Each number is 500 + 40 x the weight over the matrix's rms, rounded and kept within 0 to 999. Layers, rows and columns count from 0. Numbers have three digits each.

# layer 8 MLP down, 160x640, rms 0.157, rows 0-159, columns 400-439
523484544517461529537511538579507425533530508451569492488522475518436499439450518504554463439447508459545429539491528467
544424549511471480439590518555502468465486503521554541549539487520456528553577537460525499556563495508547545486473481493
481473462427589425455463601575453466492522540489517509479559497442465521496541443488488504459512572528576525450500475458
527481481534471490484485551546456392540480495511475462490454536462503536501583577397527443549515498512537437511532534453
530542488513491540468428534490520490543498548542531567506492481502488525515532488493486500510425440495511555423529557565
503518577503493475566585483534468507493501492536530532504498412552453409550535571601512525483451439440533504430444534549
486537490477538584546478490501469478542468468515515515558491496458464469441543481471470536511535518448558484513484520446
514479451483471463509558469461466538500449458465500454631469425485526487518549515583550504483465451573512510540525474459
479410536470504534488472510525451505468568583473520520513561470507476512549505533552529502523531533495540538470521529451
546457535410447524562552529547562491498511419492488474510457555471530532523486492472518502497501470449486526504458503532
537535499556485478514529485567446467465480488482514521516520444449483479478497462502503444420519565498558582404541446538
472534510511434460446504539513528503501462462489483554540502495505545528517496462439588525486537516455475473524540441531
476456501484418507516460484483574512486475499580491477474538535541499506519553521457378491525516426516503462536569492452
449432522532527503457562464451466489536463513501514549426527526533563507500452504508485510450521481443525549511478528492
564551468458558474532493503519510559461555467498523522473456491411490499497533507545490530460468480504530474447518480542
427473541439493482477462450475452406520495519486437503458418543442456574542554552481520495512430484508598567569554546576
502544471452470471499483441484542431543559592496451489489474465484476469512495531502473477496514505435500463511493524416
455483497577475530468554539491476490506492473461510520450433565519448485464468567510414433508469466537524496517473503533
481556492509510529518541464439474483473502516513477472490518529513457518518524498491533464438484427500539507482487476506
438531539514392544520453582544432496532478471537551594448448476472581402470506546594507493461560441476523493514586440507
556532415497534419500478509499502475525499501515537500479516538522514506455510499495479464493441430507492467574528527495
489525477457472482587487444577544526517453616501459487524530513499555493447471472482371483531527475571451574521543516478
453525471552512451440548512531533483493528519459468489515580556538486524444540485582497500576478507486515463493485423505
562614504533507518401454464535487470487490477450543510555485481526538594460516534519457539570468495484595503526519461604
503531440578418452514496479414540493575546447492529479495502510524500471454545487476509506571541500444527507449556525529
520516441498535598445451561518492499557560514509472473505549579482501513488594544469443556452511523461481458477480451468
552555489486448469477454578431546522555541475465522464567490462476490501462524451471558542460433507506443559500575452462
505567414526490539512522481469614454534493531497532575486512467496524511499473522572492444494476515476531508426414603452
515469447442469475522507476542566469401505439560530454427514496503516533555467535525503595431434522531573444538436456541
476486475490530520471551483495498500515462477540536496560497479474529499414569458591498576535512537468473482384520524491
574506508462508439562582509487513531467472574524487493512526508521533459522551543450574441490527538537519491536437523489
511498460515539471440438437571464480503438529453534560458524542585573550463436462550529487540602461444486443458458485520
450544521599501501437605515532477456467567521482562512518599526493498507473488488455566512552518486439442534479418490471
518541507457492544594494580566534552504452511512528550537486546534587487469504463489495549553484477495512452425473527473
508460482537522522455474444515535537553531580522500541492437454484516502548481482456508454534526471511573528515549478515
540453518457537504430399495470497508520558541491472522469609517443469478538512477430543427476500480493491530494484513554
565471508579466489472490507481497498496539551448538439549566548542529455485533490484432493460551478517464477521480545443
483512519554502483478523464478472578522476487548486475538494551444497502566438521545436484455543495463521463570516499514
496443492594498445475538476532549454556506450507452539506557454471553511599518466555490526457504517494503441541524468461
515534548481553502504540476476466468468471588535505459452464465500562529452561541495462550500504516524511527516522520536
536461508519544505558492520481532460529473494487529479521519535519491437505555486444529579474561483457564524522464514562
494447494539501532481452515430474523517454537514540521526497535445473445473426537430472499444504482559540563518439525527
518532462517518384532451483495465555487510485418475481568529487487479468475509529549543494507467494455524515520520596448
447451432543503470522458492596530466506485510529412519486455502497477497458526511524606574503596497500554490480449531408
473503526434448534468413553514556506444485523503527481482467408464447453483485499579461522510516496518414447477484489496
533478497500475465540450509522461550509475542577541547428481490502559524538456534462454497496427558476503504502508490518
473546539471516497500412552491508523526502431463550558489546510566555467429516501511498509530487536478443447469524494490
534536467481502484480512581480518502451445542491554482446512498509502514506413507407562528449500479516539494445482535476
554515499477504534573479576467458534424475506579533508532453457527479491440482487485494468588474479491534474428546426536
462473550435521523480539546505451540495448422481501588456477515445464434552464488538499581598473502493518476563446542478
563465568444484565517542521558491563600505483564524571459489427489434461512447545419507453441481483573489504405452497482
471513487513503505616513479533505503502538497553540551486579498404512452487506479414537475511423442549553460545529440567
423469476533403537450513555536520483514503522537461511490445538524512571509524558471471519458536522541456494458470507553
477503417452529522504464552496478587516487512509521527491485450573533494561520554509479470455529514577531554437482467528
473503518501385494561467480538513496598536498449525482509500539454522456483592474500578532478500524463525477498508510454
537512541495546449461497465453546525501490573397518535561430511527497520487440482566504398503454498538546499553519464531
496463490517434452527555508502488591502516520504475398491342521504485485522478510473507542522557560509490503480483558465
502490495495450551512571547453472473496514478531438440494485489465484506510508542491486452493525527475460481517529536423
445467480485550509467540468512463536593573482447464565465557523523541476554479534545446496481549452521526456456526543469
489483403507456442498481535449507418547505533470452466467568534473490506472453471440548487511521546539431466503547442488
544545574513471509474518489595517605476497449557516460479382523470464545564474514470488529468488491549460514517461456542
495454535424530459412568504509543537457513480497418443491467467490567515601520488561434407508533485523448532537477491528
455560523542527559516458514438504453495512485467459539522489493469472486454515463579473464459590487501517478452455477481
489461423550444537443459506450431506562461591443507553458554454506397526500519453477446508479431499518457518537482427523
526549500505540519443626572543532456572504493524513559483498540539466496415521453509492550519555511529495479625527514543
524480580523508467508592475510526447574536465456436518459494529427482467530483508445461485506550544460466452439526479450
509444431452492495559471459491440528531482540470577463477609500518514534413427599478566466448473552427468503567502554518
441570444469466515513488509515497474453494471484472523438512464468457494500473469493456431506515461469455424538441525537
590450514530474464530543526612511517543497521495522540540466467495431470452547471451464488462496487531500538466502559489
504589467496497485568530537429583508502591533525495486520504580481518516523507526429496523458556497480615433379495446549
492473478531403507512530460484493498592496473514551563564479415465493529460496494515516497447539557510506457503454513518
523517528529489525498519534532546551467503448454515463533467504522566576495485507492526475510431517530457547506421497555
474485531509522497512493460552516494515527553467535477546487465486489531514451560546424471492534544472504494492547457529
493483486547528480464492517489522561428549496526502391455550436499466486461515505516540499479508416510513473456438494528
572490477437463459563484498503484561479489522455431578494475505558548534554500483549478493519493480554482575541511446561
464509530524499529467476489404421523539550497519505491512482496526454525439443467561468572519459496497516575455517547457
453551399505552503531514502457451461470524491572534534550518544414494496468562510505535517557468531524425499445511481538
532448433513452579495523495578427536519478500519508494512514417497483510558483511483517441509572488517494468409520462475
466484516457569440528438462519449477523462472587547526462556512471554508494432563543512453473526479401484499497527491505
530532457499486482506479461477468512484457480578540508466471551485537538540472472496443467536563480514535607506459458467
522450516560529424467489468491507540473480515489517484496468489501500437480495566517538515481504466463536440550455532539
589457468521501571540458525598438463521520537465550515488473444503498472487523516486531552507520529453529549501495507537
513467446499478449504495525491543526524527429548528522536514513567489538514448534532469635508432511546524598555549454454
498465399549496501480492450477493496475409535500553515489575506502473503467495529491613551489573552528456441419566489473
520520538565558472492506517522554531515448467491492512498507426516483476492562482495553519504559530500484524522497501504
491466490503547457500565450537513486532433483441506530466449408524528444508526543505495483485646510553513525571523469535
544453444545532565498510534487508527516521524574524501455526488485494519490472526429456529440534442520525506527548485479
522517518472562531512506507494541459462505513479534542519521565568552443489509451475483494496532492466544527530516496478
489450482551452425455469461467497529501506503465473480488567471493545505499509422519550512490520537473497521408495544522
445521474389565507506533524484526473502492502447506521572544516528496458567510556535505484495536487531393500398553577481
454520535479561436474516540480506453537469479485521443482505531498488523514484461513446562477464557490580457424551521504
498548459537467482521508408457459544447524503505483543472530432505413529517495451478599565502473506469581404508497441490
568550487523375535508613535547469483467517489443524482493519548462458545542491434472491528549455470573427491548446566479
535531472484539485491485580501512548586453506552502457503612464550439507481475531502558533488503440486506446402468515528
478425537559496463492464476491507609553509469484514563520550470450489449536516455475484525508453454505497440457491481576
571446416547455520478585496481621439498512538516451572450547496501466532452473524460482525514586396501517501492537505460
478568518430467443551467489423503487521460488499536512487477526488482454483567530484550489455416517517537492525480562479
524525538524434488480496458491504551476536471477497448521459519489543507501524516482515534528532551517463539499443455519
549493523487440390503544434558474563501491550507473473524499516545548560447443562515499503487469538484525516484556510497
515503555425460501476587567474485523499495481496524486468530487507468522501440547506582525465518440481474515446495541514
494468464463468466496509500416529504540541470550518496492465525504504471472527505550472485533572477466523538419456490563
540534514568487470528517542526459434557490561505499478468404440557505486442485507551573471557484509458448502504499521550
566503539446517476518511525518515550434507496579410542551479435472445457468507478515448503529523455477451521457507482507
451544565526532495391488560477472484593535548452515472538553534467446497491484526497439496585415493477492490506526493437
483540472525541506467492540469470474373487493490493471504484568468518546543533525477483484555540499499459572449619481527
502473495508558491475498558530456485482461515498462531540469544533518458574569524445495526497540525460517440531516525523
515492544503578490545433564509524478517533466450590508477442548505427519540535529474563518467551500504491452490514501487
517514491511468594482547446531447461561500559436500521505476462538457480606456572529492486517493495525500483449497535548
500456528540520452572526458546416469504519458485485573485472532513466429537482476510483472424516509437487455516428448521
460519538431480481523501514535487516544496471553465523510482493486431439538472484513511516450520515585489559541485447471
571467522470557499506457486490566562545446573476457536469544487534498508506516496455459539498448494471509502471534461469
603508525447521545542507473491493509485584517513495411463396502590529504452491530542523450478546468554458526540544612546
482493549496575488505498476518429462525467510503524553463549490532461541512570507533514435485583513499443554487503509492
499423503507513579514537469477516561537510462495489466511433548571528510477540510510465470529503474452443537545466504514
506434506516483534520580516566514572503568498549502467431505485507487532498514555542499568585541531578471510490460521520
499565460598545522424471438490490571506503511463545582439501513551522436505485515477465510558485483357540646528477553463
532489515529431512443580516500510515529576501404496528437525493512486426485561503549488478572494541578512445412534473390
496432536416516440534558506454463500615391475515520533531501564548503502474488536536560471533572463522509518460496451507
498571491453442410466491498528549513479449539464506519419423529475444455458531522522508564498468524453507542484556408530
574454432502512474533533550456506519456427496503433496501541578478544553493496510486514516531492488447444498462548506483
496461520440572470561517530523508516445523509540486516514512506489491469519543457510431526445473507479508476544563548515
503486411448440530497500497469523534511523550528471528472534555577470428557448567519476485534512449519476536475501441513
598575432543487542476445442564515431493506473426518505504458480531450486449495549433476493487530520534363493483474538542
571542484438478501521437529541444450488486457502464552500500499487524413558493504512508543432459520459503440481561469416
451443499479521513439502484479437454458495466405542511485465515451441531496519464521543499502511536506479487491513497527
448475517414504489474426458505552531509451450504507448513500458495491481508558451493526510491495549487558608490457478489
487482471538495468520499504482521537502382485575495496477517527432465463451500527491523473462494436557475545557497486503
475473467599495492540490458559546464424498532527476481441515493549554507536571497467453411494525549477553495489508505565
442438455498565520492532495550473463540472523491485532508517483511491514514488546535412591454529484447549435451478483523
495517520478545487521428584448506476486506509521535510444557533525473520549574532491451553510463481507471480528508466571
523531518426531501512523502508465523483476545479472524404507537478570463455525489499549427516492465522441469637451487505
478501457551458520484510552526473581566482508559536461485460439461480614542528448535537529497499515513432516461554559512
461528477457497520478473460464487443522513526526483463564540520532526514463461519526552554473502521520539539410558452540
498445527543491493557484468481459436496480465496434488550493466488532506457561448483451520467530516453511427518532487468
501432489496521517513432443468487444521495468507518453487529485420441544436512455505549435485550516484480427497491473395
521533501506506528478506557563539456485430500462436448491479569442531552438496527479484532530536498488525561447526501539
528449529545483436527481473493482509454484503420452480523513536557495498459448455538541496411540482503552521533544505468
497463462496402513416446482541473485547543573527439493448560502545533470498487540434530403459440529473557541456463472450
544505523485423550468483448476463481452471480529560503470439516548554443554532525561562523411477545505510542488488480519
548461451524490525468481436537533527526524471525502541491478496455549554553518522572513532453466497517490534492451464520
529453508493520481510510542461448490495478446461452509550510433558460484492462476387504417507481467482501474548557494538
515440484411551511482466476536487424479530587467471516468503476422518534514479491536476449473517529479493477514469440533
555494520453515568523518619521583477475430460523493521556480519545543557486535498490448469494546479548511502526467512546
563499478550561489508515526533521508466526502509430523508467565640538522522574535439552490503477486448489536500464496485
489547462509555578533537530559502518426460543561529498515530546514492431456466457482436483475511508560478586503497505433
440490407414508523414498550486550543498488532526497496429510458585458528436502475481526495536525524505501537508467509517
513455500459502570466490473490492519443561433472598457490496529493476458532475543493504517465437486530448556470413468475
532513462502514477493450495525482478478545482503564511543553492503511556558566456504588494537484458546482466605543401496
506459454479464509515494512509584507543507458530514511468449532526486524600529493469514487464564536495438471467493441539
435542535469494523522474490466522509520519524528515522535536541547464498560509581482477452428500517560515530569514533492
453534560491544475470534446523556480472506473482464508580500521481547458480580501510497534504551493491502523475491480470
477444567449550524512629441491532565469483549521464527503577546500547518461486478479505400550476457523512564560482482480
497485571482512438473535511504499502482457479424522544573534483500543471457534487512442461512506467472519475470473491555
381537530523536515486450562473379522523505624570495494484503550451503532523472486509496497483443530522488459515561478508
479486500462524516482462407458516521538530470465435458491511538524485406518523447510508444512452493518502493551478468432
464463498511553529450440479470514535499483491493577542503496505515458518526500527516455476591456499539536420565474483536
560493499479507445449589573479518430480515446540519464609530488505495456505481413524459559485510549477432554463487484481
437488450514472479491511560557472540561431421472506463533493481461601460506469566523430483499508470515369428531495559472
464464537469500462500516603468511473444512481573509501500516581481523526507603526545448499504476517464478528505514514525
528513464484580533438518508477555532541528474428538524529601504481410485538506537456568504566491510494474465466528505412